Part of a small language model's weights: width 640, 480M tokens.
Each number is 50 + 10 x the weight over its row's rms, rounded and kept within 0 to 99. Layers, rows and columns count from 0. The size before them is the row's rms in percent of the matrix's.

# layer 5 attention query, 640x640, rms 0.0311, rows 0-40, columns 400-479
081:61 57 44 49 40 38 56 44 46 32 29 36 54 57 42 45 65 47 65 42 53 46 44 51 53 46 72 48 43 58 52 43 59 44 51 47 63 36 74 33 44 52 41 54 49 62 59 64 46 40 64 53 59 32 50 31 49 54 49 55 46 41 55 57 61 44 54 45 48 48 46 63 40 49 64 48 56 70 48 57
084:48 51 70 60 49 36 42 62 48 61 49 51 73 51 56 50 51 72 40 64 48 46 62 51 50 62 31 71 51 58 49 60 46 32 46 51 54 54 55 48 59 40 61 54 42 61 61 45 57 56 62 49 43 40 52 58 61 42 30 40 63 55 45 61 63 65 38 50 54 54 45 27 57 67 47 33 58 43 55 49
078:61 39 35 46 54 67 65 53 44 41 58 60 57 41 49 57 59 36 49 54 32 52 68 62 54 44 49 36 42 51 62 52 70 63 48 46 35 66 45 54 43 62 60 43 50 38 43 56 41 41 50 49 69 60 37 51 57 60 70 42 41 59 46 41 49 46 62 59 50 39 40 52 53 39 38 54 58 54 52 30
088:35 66 44 47 54 58 43 49 55 41 49 26 45 60 59 47 60 39 67 36 48 50 39 64 57 52 58 64 53 63 51 53 58 60 39 42 42 46 68 46 45 42 35 46 58 42 50 44 35 27 56 45 53 45 46 42 36 56 46 39 49 53 47 46 39 36 62 47 69 48 47 47 50 42 60 56 46 67 50 61
088:45 51 35 55 57 53 25 56 57 43 56 69 62 50 60 36 51 62 23 66 32 42 57 46 44 59 49 50 50 48 53 38 43 43 40 64 33 28 42 65 62 59 61 39 49 46 56 44 57 47 55 43 45 39 62 72 42 41 49 52 62 27 47 71 70 46 43 56 33 33 38 35 32 50 45 27 45 32 66 43
086:67 39 49 58 35 48 34 57 46 53 64 44 49 49 29 44 42 45 60 44 12 46 40 62 36 47 56 42 38 73 34 71 58 58 55 44 41 39 76 49 50 53 50 44 55 59 45 51 46 54 49 61 57 57 34 45 57 70 49 42 44 57 43 48 53 63 52 38 41 46 60 56 43 42 68 49 60 44 49 53
087:49 55 52 78 30 48 78 47 45 53 56 47 34 58 59 61 47 59 58 43 63 68 66 43 58 40 61 61 47 59 46 70 56 43 67 51 55 61 46 37 33 52 47 55 55 56 59 51 39 42 52 60 52 60 43 49 64 51 62 59 59 68 34 41 62 32 52 56 39 54 44 54 51 45 49 48 53 47 49 50
089:34 48 66 56 51 41 55 66 39 54 56 41 22 53 47 62 36 38 55 60 48 49 38 36 49 64 43 40 50 54 42 42 37 45 60 79 61 66 43 52 51 53 57 47 40 35 54 60 44 55 45 54 57 47 44 42 78 63 42 47 52 57 75 43 49 50 27 45 62 35 48 51 62 48 61 59 56 45 49 53
082:53 47 36 48 37 48 51 55 33 54 49 55 38 51 54 40 57 45 59 57 44 34 60 49 48 60 42 56 41 53 58 57 46 37 53 53 42 56 55 57 63 56 48 48 40 40 40 54 47 52 38 53 63 55 34 70 58 43 36 38 36 48 62 57 51 53 43 66 57 58 44 33 59 56 49 44 51 25 37 45
097:54 63 44 53 35 53 50 42 50 43 41 44 49 39 35 53 71 50 45 44 44 38 58 51 66 53 53 41 62 41 58 42 60 58 46 49 47 37 74 46 61 44 34 54 42 44 42 50 48 39 57 54 60 53 46 29 52 47 53 47 47 64 57 47 51 35 48 50 72 45 49 47 56 35 47 53 44 55 43 38
088:55 48 62 31 53 38 62 54 31 42 67 61 40 38 44 53 63 45 63 48 73 44 45 50 58 52 52 73 38 50 64 49 50 46 67 43 63 61 40 59 56 68 63 48 63 60 27 34 67 31 30 60 48 47 45 62 73 45 55 46 44 48 47 52 55 59 52 56 46 54 48 54 65 70 46 58 49 60 40 39
089:55 50 41 60 49 42 55 65 54 50 51 53 45 49 54 50 56 39 37 48 45 42 49 30 56 51 49 39 58 46 53 48 55 53 51 53 56 44 56 44 51 63 49 41 48 42 50 52 58 49 60 38 55 46 38 51 56 51 57 37 48 39 59 46 49 49 56 49 69 47 44 34 47 39 56 52 57 46 45 51
086:70 62 70 25 52 33 46 33 62 51 65 56 59 49 39 56 47 68 50 57 43 59 44 46 44 61 68 59 50 52 56 46 37 50 54 55 53 55 40 62 45 51 57 46 62 47 50 45 43 39 58 66 38 65 58 49 34 53 47 59 72 57 50 59 58 65 58 47 49 61 68 74 59 51 50 45 53 82 64 70
088:46 65 54 30 66 51 76 36 64 44 44 51 44 32 53 52 61 40 34 49 73 56 31 41 37 30 48 53 37 61 62 43 60 36 64 63 48 62 67 51 53 49 47 51 39 53 44 50 50 35 55 34 39 52 45 48 49 31 47 41 49 54 55 64 40 56 44 48 59 64 52 52 57 61 40 54 50 65 32 49
086:67 61 30 58 39 40 53 59 51 61 32 59 49 41 61 49 48 37 58 41 48 29 48 52 46 48 40 59 47 56 47 34 46 55 54 47 55 40 40 69 45 53 54 45 39 53 38 49 63 48 51 54 38 48 39 53 58 37 77 52 36 51 61 42 58 50 64 54 50 64 67 43 37 51 44 64 46 33 51 41
097:44 57 51 62 39 44 63 56 35 45 37 68 48 74 59 40 72 38 56 46 57 42 58 61 62 59 47 40 55 45 36 61 44 63 42 46 49 46 49 61 46 56 52 27 46 38 47 55 33 81 50 41 57 41 45 47 46 47 39 51 37 41 61 40 64 35 41 57 49 60 52 51 51 45 52 52 49 29 34 41
090:62 44 42 61 43 49 37 41 50 47 49 52 45 48 44 37 42 60 33 57 48 51 48 41 62 58 55 64 49 40 40 50 61 50 48 57 59 30 43 43 56 55 49 43 64 52 34 53 46 46 63 53 42 44 42 54 32 33 60 64 75 50 46 64 35 44 51 63 49 42 64 46 33 47 67 67 65 58 60 59
095:55 62 49 52 57 58 47 50 58 56 60 63 44 45 44 42 48 60 57 60 54 41 46 37 34 43 44 42 44 67 49 44 63 40 55 47 48 45 40 46 54 46 53 55 59 52 43 53 60 42 41 60 27 36 44 45 51 49 63 41 61 59 55 51 50 56 45 67 21 54 67 60 62 46 51 61 47 56 41 66
092:49 65 54 51 57 45 38 60 73 39 47 35 46 34 54 55 51 63 57 44 50 46 63 44 43 43 36 47 60 51 63 51 43 50 43 36 53 59 38 49 64 45 51 57 46 50 59 56 47 38 52 60 36 62 48 48 37 55 48 56 51 43 39 63 38 37 52 43 46 42 55 54 50 52 40 37 58 64 49 68
093:57 57 39 37 43 29 57 55 35 27 48 42 51 56 48 36 48 21 26 49 63 66 55 60 42 39 60 55 30 43 47 67 46 71 46 48 43 29 48 64 23 41 49 49 63 45 42 60 53 53 52 41 56 53 43 34 62 46 46 44 71 27 58 41 58 48 62 57 61 41 50 69 70 39 57 53 64 56 48 45
099:33 42 52 58 54 65 68 65 45 56 48 62 42 49 48 51 51 39 42 54 67 42 73 49 46 53 46 54 48 41 70 58 56 41 48 60 40 55 49 42 46 53 37 40 58 58 67 29 51 61 65 34 50 18 52 48 38 74 49 39 42 32 61 50 58 52 34 28 46 45 48 56 37 50 47 41 47 49 39 50
099:39 48 57 48 52 46 42 53 64 56 45 35 35 44 64 50 48 51 60 45 41 62 33 51 35 27 59 44 38 53 51 44 56 72 49 44 43 40 39 62 26 55 43 49 37 59 57 47 37 56 31 43 40 71 64 54 46 26 64 51 50 62 48 62 43 36 34 36 40 52 42 42 75 53 53 35 42 52 51 50
106:45 58 50 58 59 39 47 54 53 61 59 45 46 39 42 54 67 51 53 58 59 48 54 39 49 47 48 42 50 60 52 49 58 55 43 47 52 46 55 44 52 34 33 42 40 54 41 61 43 69 62 58 50 65 48 33 42 52 54 49 43 32 60 50 36 56 49 54 58 72 49 48 47 44 54 65 48 39 55 31
094:53 37 61 54 59 60 58 39 33 64 48 57 57 60 43 35 52 69 47 60 36 46 46 52 44 42 48 42 53 67 60 49 59 54 55 40 62 50 62 64 67 47 38 50 43 68 40 42 43 53 46 41 36 57 52 49 31 46 31 39 39 55 57 42 45 40 60 38 47 36 38 44 66 66 56 54 57 41 63 64
104:54 56 52 46 51 25 62 61 51 36 55 59 50 53 45 47 53 54 45 54 35 39 54 64 40 57 50 55 48 55 54 46 50 50 62 44 46 47 42 62 34 48 44 74 61 60 53 52 55 47 36 60 49 36 68 54 37 47 50 55 41 37 56 35 54 57 51 50 40 54 28 49 43 50 48 45 43 36 49 47
101:55 52 47 63 57 64 60 52 51 55 42 56 51 57 54 59 48 48 55 51 46 50 75 41 34 66 46 42 33 58 33 34 61 42 62 62 54 32 48 35 63 69 62 57 67 48 53 56 48 64 48 57 54 51 63 64 47 68 63 57 53 57 57 48 45 63 60 49 56 37 52 43 51 45 70 37 50 50 62 60
104:42 47 43 41 73 60 51 38 67 50 43 49 63 38 32 54 59 51 49 62 51 54 53 50 32 59 60 53 50 54 54 60 58 62 66 30 56 42 49 43 51 65 59 42 56 55 31 54 46 33 39 43 52 52 45 56 48 55 56 75 40 42 47 50 50 71 52 61 47 58 47 59 61 45 48 50 39 46 43 58
103:57 57 48 53 46 52 30 49 58 47 54 40 48 45 53 51 47 58 60 78 43 50 66 43 44 44 46 51 42 53 58 41 68 43 62 57 40 46 59 46 53 43 45 57 41 43 54 36 43 33 46 53 52 58 45 42 50 49 70 45 44 52 51 49 50 53 56 47 47 43 40 41 58 51 41 49 36 51 27 61
103:58 36 58 58 58 48 57 32 51 39 64 61 53 59 42 39 42 52 46 52 47 63 57 50 64 47 59 53 45 39 54 46 53 49 48 48 59 64 75 61 62 59 43 44 40 62 64 41 31 53 46 81 49 29 56 44 55 41 49 42 47 59 66 54 64 62 71 77 40 57 58 52 53 53 45 47 42 58 54 47
106:35 56 44 39 47 54 50 53 72 69 51 35 34 52 48 39 40 37 50 53 58 58 54 57 52 52 35 68 48 43 47 55 60 42 42 48 57 47 62 50 31 55 34 40 70 54 61 50 51 49 53 55 46 50 66 57 43 59 68 39 55 49 58 44 43 54 50 47 57 56 58 60 59 50 43 50 41 41 70 39
106:42 68 51 55 67 35 47 33 57 34 47 56 57 50 61 45 26 47 36 48 57 48 48 53 47 71 37 68 47 60 70 41 60 55 41 53 56 47 41 40 43 71 54 45 50 45 51 36 70 72 53 59 40 65 37 51 57 67 49 40 39 39 43 37 67 51 46 52 55 41 42 54 47 51 49 52 65 42 46 37
105:45 50 35 15 59 47 43 45 55 41 62 44 48 36 64 48 57 41 46 57 25 43 55 49 63 49 64 58 46 50 64 35 48 35 62 66 43 53 64 46 48 51 66 34 66 63 51 62 39 55 49 53 53 29 38 33 39 36 59 41 43 51 57 60 53 55 44 27 54 53 56 61 60 46 71 41 50 50 37 49
107:39 48 48 42 47 50 63 27 54 46 45 57 65 67 63 64 44 45 36 46 57 42 42 40 56 50 55 49 43 46 64 56 44 53 40 69 34 56 60 31 51 59 29 68 57 39 53 49 65 30 63 55 41 47 51 49 46 46 49 52 51 42 52 56 39 59 44 47 55 41 45 53 22 55 55 58 61 44 60 60
102:44 66 42 61 39 53 29 47 58 38 45 52 49 32 43 36 43 68 41 50 34 66 32 54 64 59 47 46 63 64 47 37 54 43 63 47 64 43 49 50 58 69 41 72 48 50 45 58 47 47 63 64 31 39 71 38 40 41 44 54 45 60 52 71 64 47 51 66 45 61 50 64 63 45 51 51 37 49 50 51
107:50 38 66 32 38 58 46 48 58 66 45 59 42 42 46 35 53 65 43 44 28 65 47 54 39 57 35 35 58 47 39 59 45 79 53 56 49 53 44 54 54 64 45 53 38 80 59 33 54 41 32 50 45 41 37 57 63 35 51 55 55 47 34 45 51 70 53 39 56 34 54 46 59 56 41 60 57 41 55 59
105:60 46 45 52 56 65 51 45 48 62 63 46 58 64 57 50 44 48 63 53 30 49 55 38 63 69 61 60 47 41 56 53 60 80 34 60 45 46 43 50 20 47 41 63 31 49 44 39 61 48 56 42 47 50 58 39 46 45 55 49 35 57 49 45 41 52 64 56 55 27 49 45 52 35 64 47 51 44 43 24
102:65 65 66 44 54 42 49 47 41 48 37 50 50 33 39 48 68 50 43 57 44 61 40 45 58 61 61 72 50 51 52 33 55 39 63 29 56 34 48 55 65 61 70 37 54 46 51 26 52 31 59 62 66 59 41 53 48 69 36 49 51 38 38 43 46 58 36 44 46 36 58 49 48 47 42 74 45 50 42 50
101:35 41 47 63 54 61 61 33 35 54 35 59 57 45 54 49 44 57 57 50 47 65 59 50 42 41 41 56 47 53 61 45 49 46 38 49 51 21 22 59 33 36 47 71 48 63 68 53 51 58 47 36 38 44 29 20 62 41 52 56 45 57 57 46 52 60 32 31 56 27 46 61 72 54 45 52 44 58 42 47
104:66 64 20 39 47 43 52 40 41 47 45 53 56 38 64 52 42 51 59 37 22 59 41 48 41 50 61 57 53 52 34 55 27 49 53 56 35 28 38 69 37 39 67 54 49 41 41 55 45 66 43 59 51 50 55 52 30 46 43 39 50 70 53 54 39 62 38 34 71 52 63 59 42 59 43 35 49 37 37 70
104:40 43 68 34 47 55 42 49 57 60 50 53 57 39 54 52 64 60 39 71 79 41 69 49 43 49 52 56 66 50 57 34 58 52 66 64 32 54 47 50 56 41 38 39 51 36 52 60 52 65 51 49 42 47 49 47 45 56 55 33 50 50 65 42 40 57 59 61 52 56 47 39 69 58 61 77 45 49 47 71
101:35 55 54 51 43 45 47 61 56 43 52 50 56 31 57 53 58 58 48 53 27 49 44 44 59 38 47 47 48 49 36 52 31 55 55 54 57 50 61 52 51 38 39 59 31 59 48 59 39 36 58 59 58 62 50 63 68 53 28 44 59 44 42 37 64 53 66 34 56 51 62 57 68 27 41 49 49 35 71 52